Weights of a small GPT-style language model, trained from scratch on English Wikipedia.
Size: 15 layers, width 160, 2 heads of 64 (1 for keys and values), MLP 448 SwiGLU, 4.25M parameters.
Each number is 50 + 12 x the weight over its row's rms, rounded and kept within 0 to 99. Layers, rows and columns count from 0. The size before them is the row's rms in percent of the matrix's.

# down: layer 2 MLP down (transposed), 448x160, rms 0.0398, rows 305-359, columns 40-79
# gate: layer 2 MLP gate, 448x160, rms 0.127, rows 306-359, columns 40-79
# up: layer 2 MLP up, 448x160, rms 0.132, rows 306-359, columns 40-79
down305 053:49 58 44 58 45 41 65 45 65 71 82 63 72 57 34 67 45 47 64 41 39 48 40 73 68 64 44 60 51 38 58 68 56 47 42 39 54 64 60 49
gate306 078:45 58 57 27 34 63 49 66 59 62 50 39 66 55 45 61 38 58 39 43 45 50 48 56 24 32 49 45 33 51 29 30 55 32 54 59 59 44 56 51
up306 081:58 54 49 34 39 53 44 60 68 67 55 44 69 55 40 63 42 64 38 49 45 46 54 67 33 36 44 46 30 47 41 35 56 39 52 59 57 35 68 51
down306 074:73 54 49 43 48 47 52 43 44 59 47 83 54 52 56 52 64 37 34 41 64 38 37 61 52 53 25 41 53 40 60 57 35 36 38 68 46 54 53 48
gate307 107:28 54 29 52 40 60 55 44 64 45 60 52 45 55 33 35 53 58 44 45 59 39 72 54 42 54 44 29 54 63 52 48 38 71 43 57 15 38 26 32
up307 104:69 42 72 42 65 40 53 58 35 53 42 61 63 39 68 71 45 48 62 60 41 68 26 42 60 44 57 65 47 40 54 57 58 32 59 34 89 70 64 60
down307 112:38 30 60 40 47 49 49 25 44 47 55 44 50 52 69 82 58 69 54 39 48 55 39 35 66 33 42 50 37 52 43 46 56 58 60 38 63 90 56 47
gate308 075:47 62 41 49 43 30 57 35 59 64 37 52 44 27 59 48 68 50 49 64 58 63 55 66 27 38 31 59 35 48 58 70 39 52 50 43 40 53 68 59
up308 072:54 44 68 58 54 39 46 45 42 49 61 74 36 71 48 56 49 61 38 45 48 47 35 37 63 64 35 47 57 64 58 28 47 46 59 53 54 54 35 45
down308 073:67 51 56 52 57 62 64 46 50 48 59 65 40 69 48 48 38 69 33 48 42 51 25 42 61 55 50 39 60 55 70 54 32 45 59 60 51 59 30 62
gate309 095:53 65 26 53 67 71 55 41 43 24 52 61 36 54 44 58 41 44 28 55 33 48 44 42 56 49 52 53 63 55 37 90 28 60 69 54 62 56 58 49
up309 098:45 60 47 45 63 47 66 58 54 30 51 43 52 46 57 49 44 55 46 57 52 41 49 40 57 53 50 37 53 65 16 79 23 77 63 52 56 67 60 48
down309 131:45 34 45 31 69 69 50 49 52 47 55 45 52 50 56 46 46 68 38 53 37 36 72 64 69 64 43 39 67 44 22 64 35 61 61 58 59 54 59 53
gate310 094:43 28 86 75 44 46 53 47 58 44 52 55 50 61 54 51 47 69 50 47 48 56 45 53 54 76 35 59 59 65 37 46 45 54 56 47 36 53 67 34
up310 095:43 78 16 29 60 57 52 72 46 75 51 56 46 36 36 58 61 45 49 64 39 63 55 48 50 34 69 50 44 33 40 44 58 53 50 64 59 48 35 54
down310 088:44 71 27 29 53 53 72 48 24 61 37 39 47 55 47 56 64 32 63 48 49 66 70 32 47 29 42 39 43 42 55 55 68 57 47 59 62 47 29 57
gate311 100:36 39 65 47 52 40 36 31 63 32 63 37 55 38 58 38 44 59 51 49 36 46 56 09 27 57 61 44 60 53 43 68 36 44 65 64 25 74 43 58
up311 105:45 42 63 54 62 45 55 28 70 37 70 42 63 46 61 59 36 53 56 51 38 47 64 26 25 64 57 43 54 47 44 60 35 54 56 73 25 71 55 53
down311 108:55 37 77 53 46 56 54 50 73 33 69 52 81 46 54 44 36 48 48 52 55 40 58 58 45 58 35 55 53 31 60 83 40 43 54 76 51 58 57 53
gate312 102:55 54 47 30 63 57 48 63 45 49 63 43 42 54 49 54 67 48 67 55 42 44 43 28 54 42 40 45 63 50 78 64 39 59 30 41 38 51 38 55
up312 104:48 40 59 76 31 55 31 34 31 59 59 46 56 51 76 36 29 50 47 29 54 42 54 59 57 43 42 33 43 72 48 42 85 37 49 41 65 45 56 71
down312 113:57 46 37 39 69 48 45 49 30 43 48 47 53 43 62 38 29 49 41 27 78 38 29 46 49 43 42 51 32 58 57 75 70 44 48 60 55 40 53 49
gate313 087:41 36 61 57 34 69 56 50 44 55 40 50 59 58 33 67 60 51 59 55 48 36 53 30 47 45 43 64 41 67 57 51 67 46 43 49 46 49 46 41
up313 080:34 53 46 55 32 66 46 41 49 40 41 50 31 58 42 54 73 51 56 49 41 29 60 56 38 54 29 36 29 57 56 61 55 70 74 44 46 39 38 58
down313 067:38 47 34 49 40 70 51 40 49 53 36 52 53 59 40 67 72 57 61 45 39 11 49 26 28 43 46 38 33 69 52 63 60 64 52 54 51 49 36 48
gate314 088:47 45 45 29 41 41 32 46 31 49 59 39 54 38 47 77 51 69 76 69 38 38 65 44 43 51 58 35 51 51 46 54 47 44 53 60 70 53 34 35
up314 078:53 50 52 67 66 62 76 58 48 49 53 74 40 51 64 34 48 30 36 33 60 65 48 41 50 46 47 61 60 53 46 50 61 44 51 51 20 48 46 65
down314 086:49 50 54 47 42 60 58 53 43 42 69 59 48 40 47 62 71 88 57 57 36 52 67 40 72 31 35 46 59 67 46 52 46 74 71 39 48 34 30 72
gate315 090:26 47 35 50 49 77 39 49 61 49 55 41 34 44 47 62 56 25 45 49 51 46 64 38 58 47 58 39 49 59 54 63 61 54 74 20 40 45 35 31
up315 089:52 46 60 55 54 19 52 56 34 36 56 60 58 52 56 37 57 52 41 41 54 54 49 67 55 44 54 57 55 53 56 40 59 44 39 71 71 54 46 70
down315 085:45 52 50 46 43 42 38 52 43 45 65 58 34 49 63 65 78 29 42 55 66 42 50 47 53 23 37 47 58 74 53 38 54 56 41 39 52 37 49 47
gate316 068:42 63 41 41 35 53 52 49 54 38 36 53 47 76 49 44 46 70 62 46 49 35 30 51 36 67 58 50 42 51 47 25 34 50 74 40 42 58 33 50
up316 063:48 43 50 45 39 48 53 49 39 57 45 41 55 30 39 70 57 34 47 54 38 46 52 49 75 36 44 51 61 54 43 64 57 50 36 48 68 24 57 54
down316 057:46 32 57 29 48 71 58 33 39 50 50 57 58 57 57 24 53 59 61 35 55 44 36 57 37 44 50 34 41 51 59 89 77 43 55 63 48 54 51 59
gate317 111:55 32 50 33 49 52 31 40 40 40 60 68 51 37 42 28 45 40 55 57 62 55 56 47 45 57 58 52 60 65 49 48 71 53 49 36 39 56 39 61
up317 104:46 49 53 50 54 61 36 55 28 41 68 54 44 41 33 38 60 49 39 24 76 50 41 42 47 48 53 51 54 43 40 61 58 61 40 54 40 43 48 50
down317 095:53 50 40 36 63 46 25 34 58 53 49 75 48 42 44 20 43 57 42 51 71 33 55 45 54 48 53 44 47 59 48 41 46 52 31 34 38 50 43 60
gate318 141:46 32 51 53 52 60 54 63 59 62 45 59 43 50 42 47 39 54 50 40 47 45 41 64 45 50 41 40 49 61 64 40 51 39 62 67 54 41 47 53
up318 127:58 61 53 43 49 34 48 44 47 42 59 51 65 46 54 57 52 45 62 53 54 67 53 35 55 50 60 58 54 32 44 54 48 64 38 36 53 51 36 42
down318 169:57 71 38 38 54 48 33 27 36 48 32 59 49 56 52 42 42 57 55 36 55 53 33 37 64 36 33 44 54 49 67 31 63 51 79 41 64 54 68 57
gate319 091:38 63 48 36 33 47 50 33 64 29 37 51 30 62 45 39 54 45 51 37 56 52 80 41 52 58 55 54 53 40 41 50 54 27 38 66 33 66 50 50
up319 091:29 75 51 40 33 38 48 42 52 25 39 42 30 48 63 67 36 56 54 38 42 59 74 40 55 54 47 52 58 42 52 36 43 40 34 71 38 70 53 51
down319 087:49 73 64 57 54 41 51 60 34 39 67 52 60 46 39 54 21 46 62 50 49 75 59 56 59 52 18 58 50 30 57 60 54 52 37 49 52 40 59 64
gate320 092:53 53 59 34 29 42 59 33 62 47 48 68 55 40 56 56 54 46 56 58 20 48 25 46 39 55 46 54 66 52 37 46 56 45 61 55 38 39 32 60
up320 089:41 44 39 71 72 61 42 63 44 52 49 32 40 56 40 46 41 51 48 40 79 56 67 53 51 43 56 51 29 41 58 59 37 51 44 45 68 55 67 34
down320 089:69 45 33 55 79 60 52 44 40 61 22 41 34 49 51 59 53 55 50 49 54 60 64 40 63 57 44 60 38 32 59 55 39 55 56 51 62 73 47 53
gate321 129:56 44 51 57 54 48 62 55 60 79 53 47 46 56 49 46 50 48 37 52 50 53 54 36 53 65 35 63 71 57 62 63 50 42 53 39 65 40 62 27
up321 120:56 68 51 39 54 54 57 54 39 41 48 52 43 44 54 70 52 41 53 45 54 46 40 37 46 45 71 45 28 56 28 51 42 68 42 53 51 60 33 60
down321 113:48 61 55 36 47 54 46 60 33 56 50 57 45 37 37 53 50 43 47 28 52 29 52 43 50 65 53 52 59 73 34 55 68 51 68 34 53 42 48 52
gate322 128:53 35 60 61 40 50 28 54 51 45 52 51 59 67 59 63 56 35 54 38 64 70 47 58 44 54 39 54 63 55 57 51 50 60 45 38 43 39 63 29
up322 129:37 38 39 53 49 48 47 50 61 55 54 49 44 47 31 48 30 51 40 89 61 26 47 58 64 59 45 37 30 45 47 44 52 31 66 80 46 55 42 42
down322 115:63 35 50 42 75 52 61 37 56 50 63 63 54 33 36 54 50 48 58 75 38 24 54 71 70 35 50 58 41 46 52 80 36 39 76 66 47 58 51 39
gate323 129:48 39 47 57 55 38 37 40 59 58 43 53 49 63 59 49 53 59 62 48 66 36 63 66 63 65 60 40 81 41 59 39 46 34 34 44 42 54 57 49
up323 136:41 67 71 38 67 59 45 43 43 39 73 40 44 56 45 68 54 46 62 51 31 69 40 35 10 48 50 49 36 49 59 62 46 61 46 62 35 54 25 56
down323 123:56 55 38 44 33 58 61 76 41 34 35 67 53 45 47 47 51 28 59 53 58 33 65 48 69 41 42 42 32 58 25 67 57 35 64 35 55 47 53 53
gate324 085:50 31 66 35 50 52 67 50 58 39 37 59 52 34 50 47 47 58 62 56 45 51 48 46 32 41 38 58 52 48 66 49 60 26 59 44 53 30 37 34
up324 084:57 21 58 35 62 60 65 53 59 43 46 51 60 28 35 55 55 55 62 43 49 56 43 37 36 48 48 60 53 58 67 56 50 47 37 45 46 28 34 42
down324 083:54 41 54 61 62 48 68 63 54 75 58 32 35 40 48 31 53 48 31 66 62 59 49 51 65 43 54 40 76 55 51 35 44 39 48 38 45 55 37 82
gate325 100:24 52 63 39 57 54 51 60 52 54 62 44 40 58 77 67 54 53 46 59 57 58 47 50 31 43 25 43 52 38 57 57 50 32 45 64 70 78 25 45
up325 098:73 44 37 64 54 44 53 47 46 53 35 52 53 37 22 39 51 45 48 48 52 37 60 46 67 63 76 51 41 66 54 40 47 72 56 42 34 21 74 55
down325 098:57 19 44 52 59 55 63 57 39 58 42 42 60 58 27 36 36 49 63 44 55 47 47 41 47 42 39 45 53 66 41 47 54 64 63 38 21 48 55 57
gate326 095:61 57 48 53 63 52 18 43 43 45 59 36 44 54 31 46 63 51 40 22 54 54 39 49 81 47 55 49 59 41 53 48 28 60 37 53 58 55 46 64
up326 098:40 40 55 48 61 53 51 46 75 37 39 46 39 65 55 58 30 62 41 47 46 43 42 69 48 42 48 57 57 48 56 49 39 59 43 55 33 46 46 56
down326 087:37 36 50 25 60 28 37 40 35 33 62 43 57 55 45 41 53 65 60 48 49 55 59 45 44 40 49 32 24 54 68 40 30 58 35 54 51 36 55 67
gate327 119:51 42 34 51 48 45 59 48 38 77 26 51 59 62 60 58 32 34 27 42 41 52 60 65 47 54 42 52 32 46 70 49 49 63 52 41 44 31 23 44
up327 104:54 43 32 46 48 29 59 50 64 68 42 32 49 43 53 57 33 37 38 39 49 48 43 70 30 59 41 39 32 60 46 64 57 49 51 25 49 33 52 31
down327 111:77 40 43 49 45 40 42 67 66 48 65 19 56 49 58 62 45 52 43 61 66 58 26 51 48 75 33 46 58 41 40 52 35 49 24 24 69 56 66 51
gate328 118:23 52 54 59 52 55 58 58 54 27 30 37 42 34 57 62 27 39 69 33 33 41 39 36 58 21 57 45 34 43 51 41 50 40 61 47 55 51 23 61
up328 118:65 54 52 42 50 51 52 46 53 63 68 72 52 68 49 45 70 58 34 68 60 69 64 78 36 77 42 50 62 48 57 60 52 58 42 52 35 46 77 35
down328 129:61 54 55 41 48 57 39 49 33 70 69 65 51 44 50 67 55 62 44 68 54 65 59 71 60 50 61 43 53 50 54 62 57 74 47 49 59 43 66 54
gate329 061:26 52 31 54 56 44 55 43 59 55 55 55 34 62 62 60 51 29 34 66 53 35 44 48 49 54 60 37 21 51 65 33 41 45 55 53 41 66 34 56
up329 059:40 73 41 47 60 60 38 59 67 41 63 38 30 58 80 43 52 36 44 59 43 53 54 39 38 42 64 44 36 47 66 37 34 49 38 50 53 62 53 53
down329 058:56 67 69 57 43 34 42 46 56 60 60 55 53 47 53 65 25 39 31 47 29 47 56 45 44 59 61 56 50 48 57 51 45 54 31 43 41 55 27 48
gate330 123:38 51 48 51 55 51 55 49 70 51 52 51 50 56 27 61 42 51 57 42 33 39 60 36 52 45 56 39 50 71 73 44 43 63 39 50 51 55 50 33
up330 134:57 55 47 42 54 56 55 53 40 46 57 36 47 51 76 45 64 49 35 67 50 61 43 55 34 53 55 49 52 41 40 60 53 44 74 54 40 54 44 64
down330 122:38 41 55 48 34 62 33 29 49 39 34 43 48 39 27 49 46 49 61 45 33 36 53 37 61 46 44 60 52 63 56 42 39 53 46 39 63 42 37 45
gate331 122:52 55 43 59 55 40 70 60 56 56 53 48 59 49 47 59 55 46 43 59 59 39 56 44 34 52 68 42 33 59 66 54 50 73 51 76 51 53 65 47
up331 116:55 39 65 30 38 59 31 43 44 39 41 49 51 55 61 36 40 58 61 47 49 58 47 52 79 65 36 48 63 45 54 50 52 29 58 29 43 46 32 42
down331 110:60 59 45 50 53 60 56 33 58 39 44 51 25 67 49 32 44 54 76 48 29 50 46 33 70 52 37 65 57 44 32 62 44 68 58 55 49 38 61 70
gate332 099:45 50 38 55 40 65 71 52 48 43 62 38 19 52 66 44 73 47 42 59 45 63 53 63 41 37 49 66 34 41 52 54 49 79 65 58 45 37 45 54
up332 089:52 60 43 64 34 74 69 55 42 47 58 43 24 49 61 33 77 46 32 50 44 61 46 56 50 48 38 69 37 42 53 42 56 76 65 52 52 38 47 61
down332 085:49 64 51 24 40 47 66 50 58 61 41 33 42 57 69 32 55 30 53 45 47 38 27 48 62 68 36 60 60 39 51 51 45 51 41 38 45 60 63 50
gate333 099:49 41 48 64 31 27 50 53 46 32 58 59 33 41 63 20 49 53 43 47 50 53 54 43 43 44 43 48 51 30 52 42 60 41 71 46 60 34 45 32
up333 100:57 59 53 34 63 61 47 46 42 70 28 47 66 61 20 83 49 45 63 43 63 45 42 56 68 55 43 57 52 60 56 75 28 47 30 45 34 66 53 66
down333 109:57 48 49 32 49 53 42 58 46 60 38 40 60 52 40 51 47 45 44 64 56 67 46 49 52 35 62 63 57 80 47 47 52 57 43 58 41 61 42 47
gate334 121:24 44 52 38 41 69 43 63 50 35 22 54 40 58 43 70 44 45 50 59 44 57 69 52 56 61 49 45 40 41 61 42 36 45 72 60 45 41 39 44
up334 107:57 56 57 57 57 31 59 61 45 35 67 40 44 78 43 50 66 44 42 45 58 37 28 38 43 33 49 65 55 51 49 58 36 69 27 45 37 42 46 49
down334 111:42 63 51 44 55 32 35 53 53 30 37 56 40 67 32 67 59 57 41 32 57 38 48 29 55 37 50 51 48 49 49 54 42 69 42 70 54 33 43 44
gate335 097:57 44 47 51 14 48 46 63 38 44 70 61 52 58 49 40 52 54 41 62 41 78 33 50 50 38 58 57 42 38 49 55 50 59 26 78 59 54 61 48
up335 118:69 60 84 49 25 64 55 27 56 44 63 62 56 44 31 52 47 43 51 51 28 68 32 48 40 47 78 33 41 28 60 36 50 57 43 59 62 44 50 54
down335 109:54 66 60 41 36 44 65 43 67 38 62 48 50 45 47 41 40 55 32 38 32 66 32 49 42 53 53 38 44 32 43 46 31 48 40 52 63 56 55 66
gate336 156:48 76 57 47 54 53 47 45 53 38 59 56 31 58 28 49 64 53 67 50 51 48 44 64 31 34 42 49 62 43 29 66 61 34 51 49 64 51 53 29
up336 133:65 34 51 48 34 50 53 49 45 59 33 53 76 44 67 33 46 73 50 41 67 46 65 40 61 64 51 48 40 50 46 44 42 59 42 35 47 38 57 67
down336 150:55 50 36 40 30 42 60 58 60 61 22 73 51 48 36 51 69 78 72 51 40 29 48 52 49 42 45 41 57 66 45 21 53 61 54 32 48 57 56 70
gate337 103:33 53 67 46 43 43 48 57 58 61 57 51 46 39 53 72 63 55 39 68 31 34 57 54 40 48 41 74 51 74 30 52 24 43 47 73 38 63 44 47
up337 106:77 55 25 66 67 57 44 47 48 37 46 55 42 45 42 35 42 37 54 28 56 55 41 50 60 54 45 28 32 33 71 48 80 50 64 45 59 35 41 57
down337 132:61 43 38 41 60 55 51 41 49 45 36 49 41 52 40 46 37 61 51 36 51 65 60 51 56 54 51 46 28 36 72 46 50 50 36 50 60 45 45 53
gate338 133:55 58 58 10 50 64 49 51 45 40 54 36 59 39 45 64 40 56 56 49 45 39 48 67 47 30 47 67 43 67 57 64 50 74 47 56 52 45 43 42
up338 121:40 38 45 77 49 61 54 59 48 52 52 51 35 48 73 52 75 49 47 60 57 70 47 42 36 39 72 25 58 44 36 57 35 46 58 48 32 52 41 56
down338 099:41 63 31 36 53 74 31 48 27 48 37 34 50 35 54 63 53 63 62 40 53 44 58 52 43 33 57 48 39 75 37 61 48 72 54 43 45 42 30 31
gate339 131:67 65 32 50 31 56 27 53 35 43 50 41 51 57 53 44 59 80 54 72 57 66 66 57 64 56 62 52 45 36 39 53 60 49 44 73 46 78 66 41
up339 146:46 46 67 39 58 60 72 51 49 83 60 73 52 46 40 66 44 43 41 36 44 50 48 61 23 55 40 41 55 74 47 54 49 41 71 61 46 40 33 55
down339 136:38 57 50 42 53 72 33 58 39 62 51 69 41 45 35 58 56 64 36 45 66 45 69 55 25 52 57 33 45 50 46 41 54 56 59 67 58 45 35 41
gate340 080:35 49 26 45 60 62 55 50 47 53 66 32 56 36 44 64 41 46 48 13 51 36 43 40 54 55 39 44 70 46 50 51 34 43 55 48 61 53 53 57
up340 073:75 49 59 47 56 60 38 66 42 62 51 40 58 37 51 59 49 42 66 42 55 44 58 54 79 67 41 76 52 54 56 49 58 32 62 27 50 54 44 53
down340 067:56 63 53 42 51 53 45 61 54 49 49 48 57 42 66 42 41 43 56 77 76 46 51 62 59 67 48 48 54 48 62 43 39 57 40 46 63 46 32 56
gate341 054:38 40 54 34 50 60 41 60 49 30 51 72 42 39 52 69 47 29 76 50 34 20 54 51 30 50 47 45 61 51 53 56 49 31 33 50 56 58 59 46
up341 053:51 29 32 30 55 56 36 45 48 39 48 52 66 50 41 55 41 35 50 36 34 20 76 33 43 53 61 41 63 45 48 59 58 20 35 39 58 59 53 55
down341 054:27 58 44 33 64 53 46 42 31 41 68 49 63 48 53 48 24 42 72 71 48 52 68 30 44 58 32 59 43 30 49 34 62 40 39 62 55 66 52 49
gate342 088:73 49 50 57 25 36 54 56 40 45 43 62 46 54 56 58 36 41 47 50 45 56 50 54 46 42 42 58 59 45 49 50 45 56 34 49 53 48 49 64
up342 090:59 47 56 64 46 38 44 51 38 63 62 50 42 49 50 71 47 47 32 61 23 57 38 59 68 48 47 63 52 41 62 43 42 62 40 37 46 29 38 51
down342 090:53 41 41 36 49 33 47 53 39 75 53 42 58 35 31 54 48 39 45 44 38 45 47 62 38 53 45 63 38 40 45 44 46 42 24 28 55 35 54 52
gate343 104:45 69 57 62 44 72 56 36 40 58 52 57 47 36 64 64 52 44 33 39 75 57 50 47 62 59 43 50 47 47 40 54 73 59 60 41 44 44 60 28
up343 103:45 67 60 66 54 68 53 38 39 59 52 61 52 38 67 55 52 48 28 31 67 54 49 47 68 57 42 45 45 42 39 55 68 53 66 34 32 43 67 37
down343 111:45 69 48 41 29 55 45 41 55 36 60 50 56 49 49 60 67 42 47 54 44 28 40 65 62 48 49 45 63 35 58 58 64 47 39 54 32 53 57 46
gate344 068:59 70 63 60 66 48 54 46 60 55 54 52 54 38 40 58 62 64 37 65 35 54 54 39 66 55 58 34 44 58 66 40 27 57 66 62 39 46 47 45
up344 068:42 54 65 30 48 24 40 48 51 35 49 69 47 53 42 70 61 45 45 54 41 53 51 41 60 64 48 48 57 38 57 35 38 50 50 45 50 74 59 64
down344 065:58 60 51 50 38 50 57 51 70 37 50 56 62 67 33 49 52 53 48 61 39 59 56 37 58 74 49 37 75 36 45 26 38 62 26 30 45 55 60 66
gate345 072:41 56 65 80 39 36 58 42 51 61 52 41 63 49 56 30 34 31 39 33 45 55 69 73 78 40 56 53 64 65 71 42 64 48 59 45 65 33 58 38
up345 064:43 60 47 77 43 35 57 38 46 58 53 56 69 40 70 52 42 47 57 33 53 68 70 90 74 48 55 56 74 62 53 39 71 39 65 51 59 44 48 39
down345 066:42 61 40 30 64 72 44 45 80 65 60 64 48 61 40 64 47 72 66 49 48 55 29 48 32 59 46 52 59 38 66 41 53 66 56 54 34 46 32 47
gate346 088:41 36 50 65 51 53 70 82 49 55 50 48 45 36 35 51 59 66 59 31 39 43 59 46 44 46 61 66 67 67 36 54 54 54 44 55 54 22 65 56
up346 087:37 69 47 55 49 53 34 36 48 53 60 56 53 70 61 35 48 39 55 70 73 61 48 50 51 64 50 45 44 42 62 36 72 41 58 47 55 67 27 39
down346 075:35 39 58 47 57 60 36 75 55 33 48 65 53 50 52 42 50 46 46 53 54 35 61 36 42 64 54 39 49 54 52 46 73 73 73 44 54 34 62 26
gate347 112:31 42 55 56 66 53 68 46 63 27 47 35 49 50 52 43 58 55 66 40 64 60 53 65 51 53 57 55 54 50 56 62 33 82 52 58 45 69 58 42
up347 117:63 52 44 56 25 53 37 62 34 68 43 78 70 64 51 54 48 47 33 39 52 45 47 36 55 39 42 30 47 50 53 40 68 15 52 59 62 39 47 56
down347 104:65 54 43 68 57 49 56 48 31 60 31 61 64 54 51 38 66 31 48 61 47 39 68 42 53 52 52 35 33 49 57 34 45 33 67 54 43 51 32 28
gate348 085:49 51 33 63 55 69 54 18 83 37 62 54 40 53 67 58 38 50 37 72 55 63 69 59 32 49 56 48 51 61 71 37 66 50 87 42 54 75 26 40
up348 088:58 65 80 31 55 28 52 65 31 61 52 62 52 51 39 36 46 54 61 33 50 48 34 47 61 34 37 49 39 46 36 46 05 33 50 47 53 33 54 56
down348 085:39 50 65 18 49 39 33 50 56 62 27 31 38 56 68 49 46 37 51 32 57 46 52 40 62 42 47 47 41 88 48 69 55 49 38 62 56 27 50 63
gate349 077:64 46 55 54 39 47 51 45 51 53 37 53 61 57 71 27 37 47 66 45 50 50 66 55 47 59 63 60 42 56 35 54 43 42 53 64 41 43 47 43
up349 082:53 38 42 73 56 49 56 61 56 35 27 80 52 61 37 49 32 36 52 30 52 36 43 50 60 55 31 56 39 29 35 42 35 50 37 46 54 43 28 56
down349 071:30 18 59 62 53 54 49 59 34 51 41 44 38 37 48 69 47 23 42 48 55 39 32 63 62 59 57 49 51 35 34 27 46 45 49 47 71 65 31 44
gate350 080:60 60 50 62 47 27 43 51 73 40 56 47 52 27 51 67 50 61 49 50 50 47 81 61 28 43 52 48 59 66 45 61 64 60 61 45 60 36 58 44
up350 080:39 61 53 46 62 63 61 44 35 60 47 71 38 59 47 51 59 44 35 32 82 49 33 61 60 54 41 59 42 45 58 53 26 42 35 44 38 61 50 41
down350 071:43 44 56 51 61 47 53 46 49 38 47 41 51 56 49 65 60 46 36 36 65 48 41 56 54 56 70 52 34 73 39 32 49 39 60 38 39 59 33 32
gate351 131:41 48 33 48 58 63 25 56 75 38 71 55 37 39 48 44 34 37 27 57 33 57 42 39 47 56 44 34 60 49 66 32 52 28 70 61 43 45 57 45
up351 122:66 44 59 60 48 44 77 38 32 60 35 42 60 63 43 56 69 70 68 49 67 40 51 57 52 35 49 51 39 43 35 59 48 77 27 45 61 60 34 59
down351 113:61 39 63 41 56 54 40 74 69 67 56 32 50 48 43 32 37 41 48 31 48 36 49 52 52 39 61 38 43 60 40 66 39 24 59 61 48 29 52 60
gate352 120:47 42 58 28 65 57 44 61 32 63 60 55 50 49 74 52 50 57 52 35 33 40 46 34 41 54 44 48 34 67 61 77 42 48 52 56 34 57 40 49
up352 120:62 55 44 63 27 52 44 40 66 39 43 42 48 49 44 42 62 40 49 64 54 58 53 57 45 52 51 45 53 34 47 41 52 59 57 43 57 43 51 50
down352 139:44 67 36 66 29 68 30 35 70 62 46 51 30 48 21 63 46 62 37 52 59 41 63 52 46 57 47 38 39 53 39 41 57 50 75 44 51 53 46 47
gate353 153:61 54 15 62 57 64 63 65 54 61 41 54 52 64 49 58 44 68 48 48 60 70 62 37 46 41 30 56 65 46 68 52 43 39 51 54 67 71 64 64
up353 136:50 38 40 41 40 48 65 73 56 53 64 54 29 44 60 56 72 54 52 69 59 66 58 49 12 40 44 50 48 64 51 64 61 49 53 52 53 67 45 41
down353 133:14 36 54 57 55 35 58 32 49 50 36 58 55 29 63 67 49 64 58 58 45 52 47 46 28 28 52 59 52 64 42 40 57 47 65 56 68 58 63 45
gate354 123:37 53 54 46 35 40 37 39 27 64 51 55 51 57 34 58 60 57 49 58 46 41 21 50 35 51 51 45 30 44 42 34 57 34 83 54 59 52 55 28
up354 115:58 60 70 39 56 52 53 59 64 49 52 57 52 56 51 49 59 27 49 35 55 61 59 52 62 58 50 56 66 55 69 42 47 59 39 51 49 50 31 63
down354 133:56 54 51 49 75 55 60 51 54 52 27 50 47 29 53 44 75 52 42 33 57 52 57 45 39 45 43 59 55 61 41 69 49 50 27 45 48 58 34 45
gate355 090:47 51 35 17 54 61 35 41 38 48 41 49 49 41 74 53 68 35 67 43 47 40 39 61 27 47 50 49 56 52 68 56 37 63 63 59 37 54 49 57
up355 084:36 54 31 53 23 63 39 41 58 32 52 54 45 57 53 52 71 61 57 46 66 61 61 58 54 47 40 54 68 50 48 45 72 28 67 53 58 28 52 28
down355 079:58 55 39 26 31 59 31 52 80 48 23 54 60 45 40 66 69 46 57 52 69 52 54 57 44 39 46 53 68 62 46 49 42 50 47 68 44 36 48 35
gate356 105:30 50 48 43 45 60 36 61 52 33 37 54 42 55 69 64 42 57 65 58 27 60 38 44 31 49 82 77 64 45 67 56 56 65 46 36 48 51 49 47
up356 122:70 54 32 43 43 44 61 63 31 60 65 67 36 43 61 60 68 53 47 56 36 65 58 44 41 42 51 74 58 43 42 52 73 55 59 54 40 57 54 41
down356 114:62 40 63 61 50 38 39 39 41 50 45 50 54 56 72 30 50 56 54 62 44 60 55 32 47 39 54 70 75 39 63 45 70 62 45 55 20 69 54 51
gate357 068:33 46 41 65 42 51 38 49 46 45 52 50 69 59 39 35 41 56 56 30 58 61 46 56 56 49 49 64 65 58 64 54 49 63 42 52 46 58 35 38
up357 068:42 59 38 59 51 50 42 53 46 52 37 32 34 46 46 67 47 35 60 40 43 51 47 55 61 54 44 51 75 56 54 79 58 47 45 66 61 50 46 43
down357 059:52 51 47 57 60 50 47 44 41 40 21 62 62 44 48 32 39 42 37 58 59 50 45 55 27 38 50 40 69 37 65 51 47 42 36 56 51 31 51 61
gate358 106:40 73 55 52 66 60 54 49 57 29 35 68 44 37 51 43 42 25 59 42 48 53 47 56 50 37 46 39 31 49 44 81 56 45 49 61 36 37 34 56
up358 110:62 41 65 48 35 37 55 45 42 71 56 35 53 67 52 54 58 66 41 59 41 51 46 44 48 63 49 63 56 56 56 29 37 63 58 40 59 66 76 46
down358 105:61 52 42 32 59 49 52 25 46 48 41 52 41 48 47 63 56 56 43 49 28 41 65 74 46 51 35 58 47 64 49 60 46 68 56 30 62 42 56 51
gate359 114:31 52 64 46 41 53 50 33 57 52 75 50 25 58 43 64 64 29 53 59 31 49 53 42 41 46 36 43 34 61 15 43 52 58 56 78 53 59 55 56
up359 119:46 58 42 41 42 56 39 66 45 65 30 44 77 74 60 63 44 63 36 38 53 49 64 65 56 49 46 42 65 48 44 47 44 50 38 47 36 57 27 40
down359 109:63 54 42 37 40 44 57 55 56 51 45 54 78 49 60 59 41 46 46 52 55 40 64 64 55 62 36 33 54 61 55 38 64 43 39 43 37 56 50 40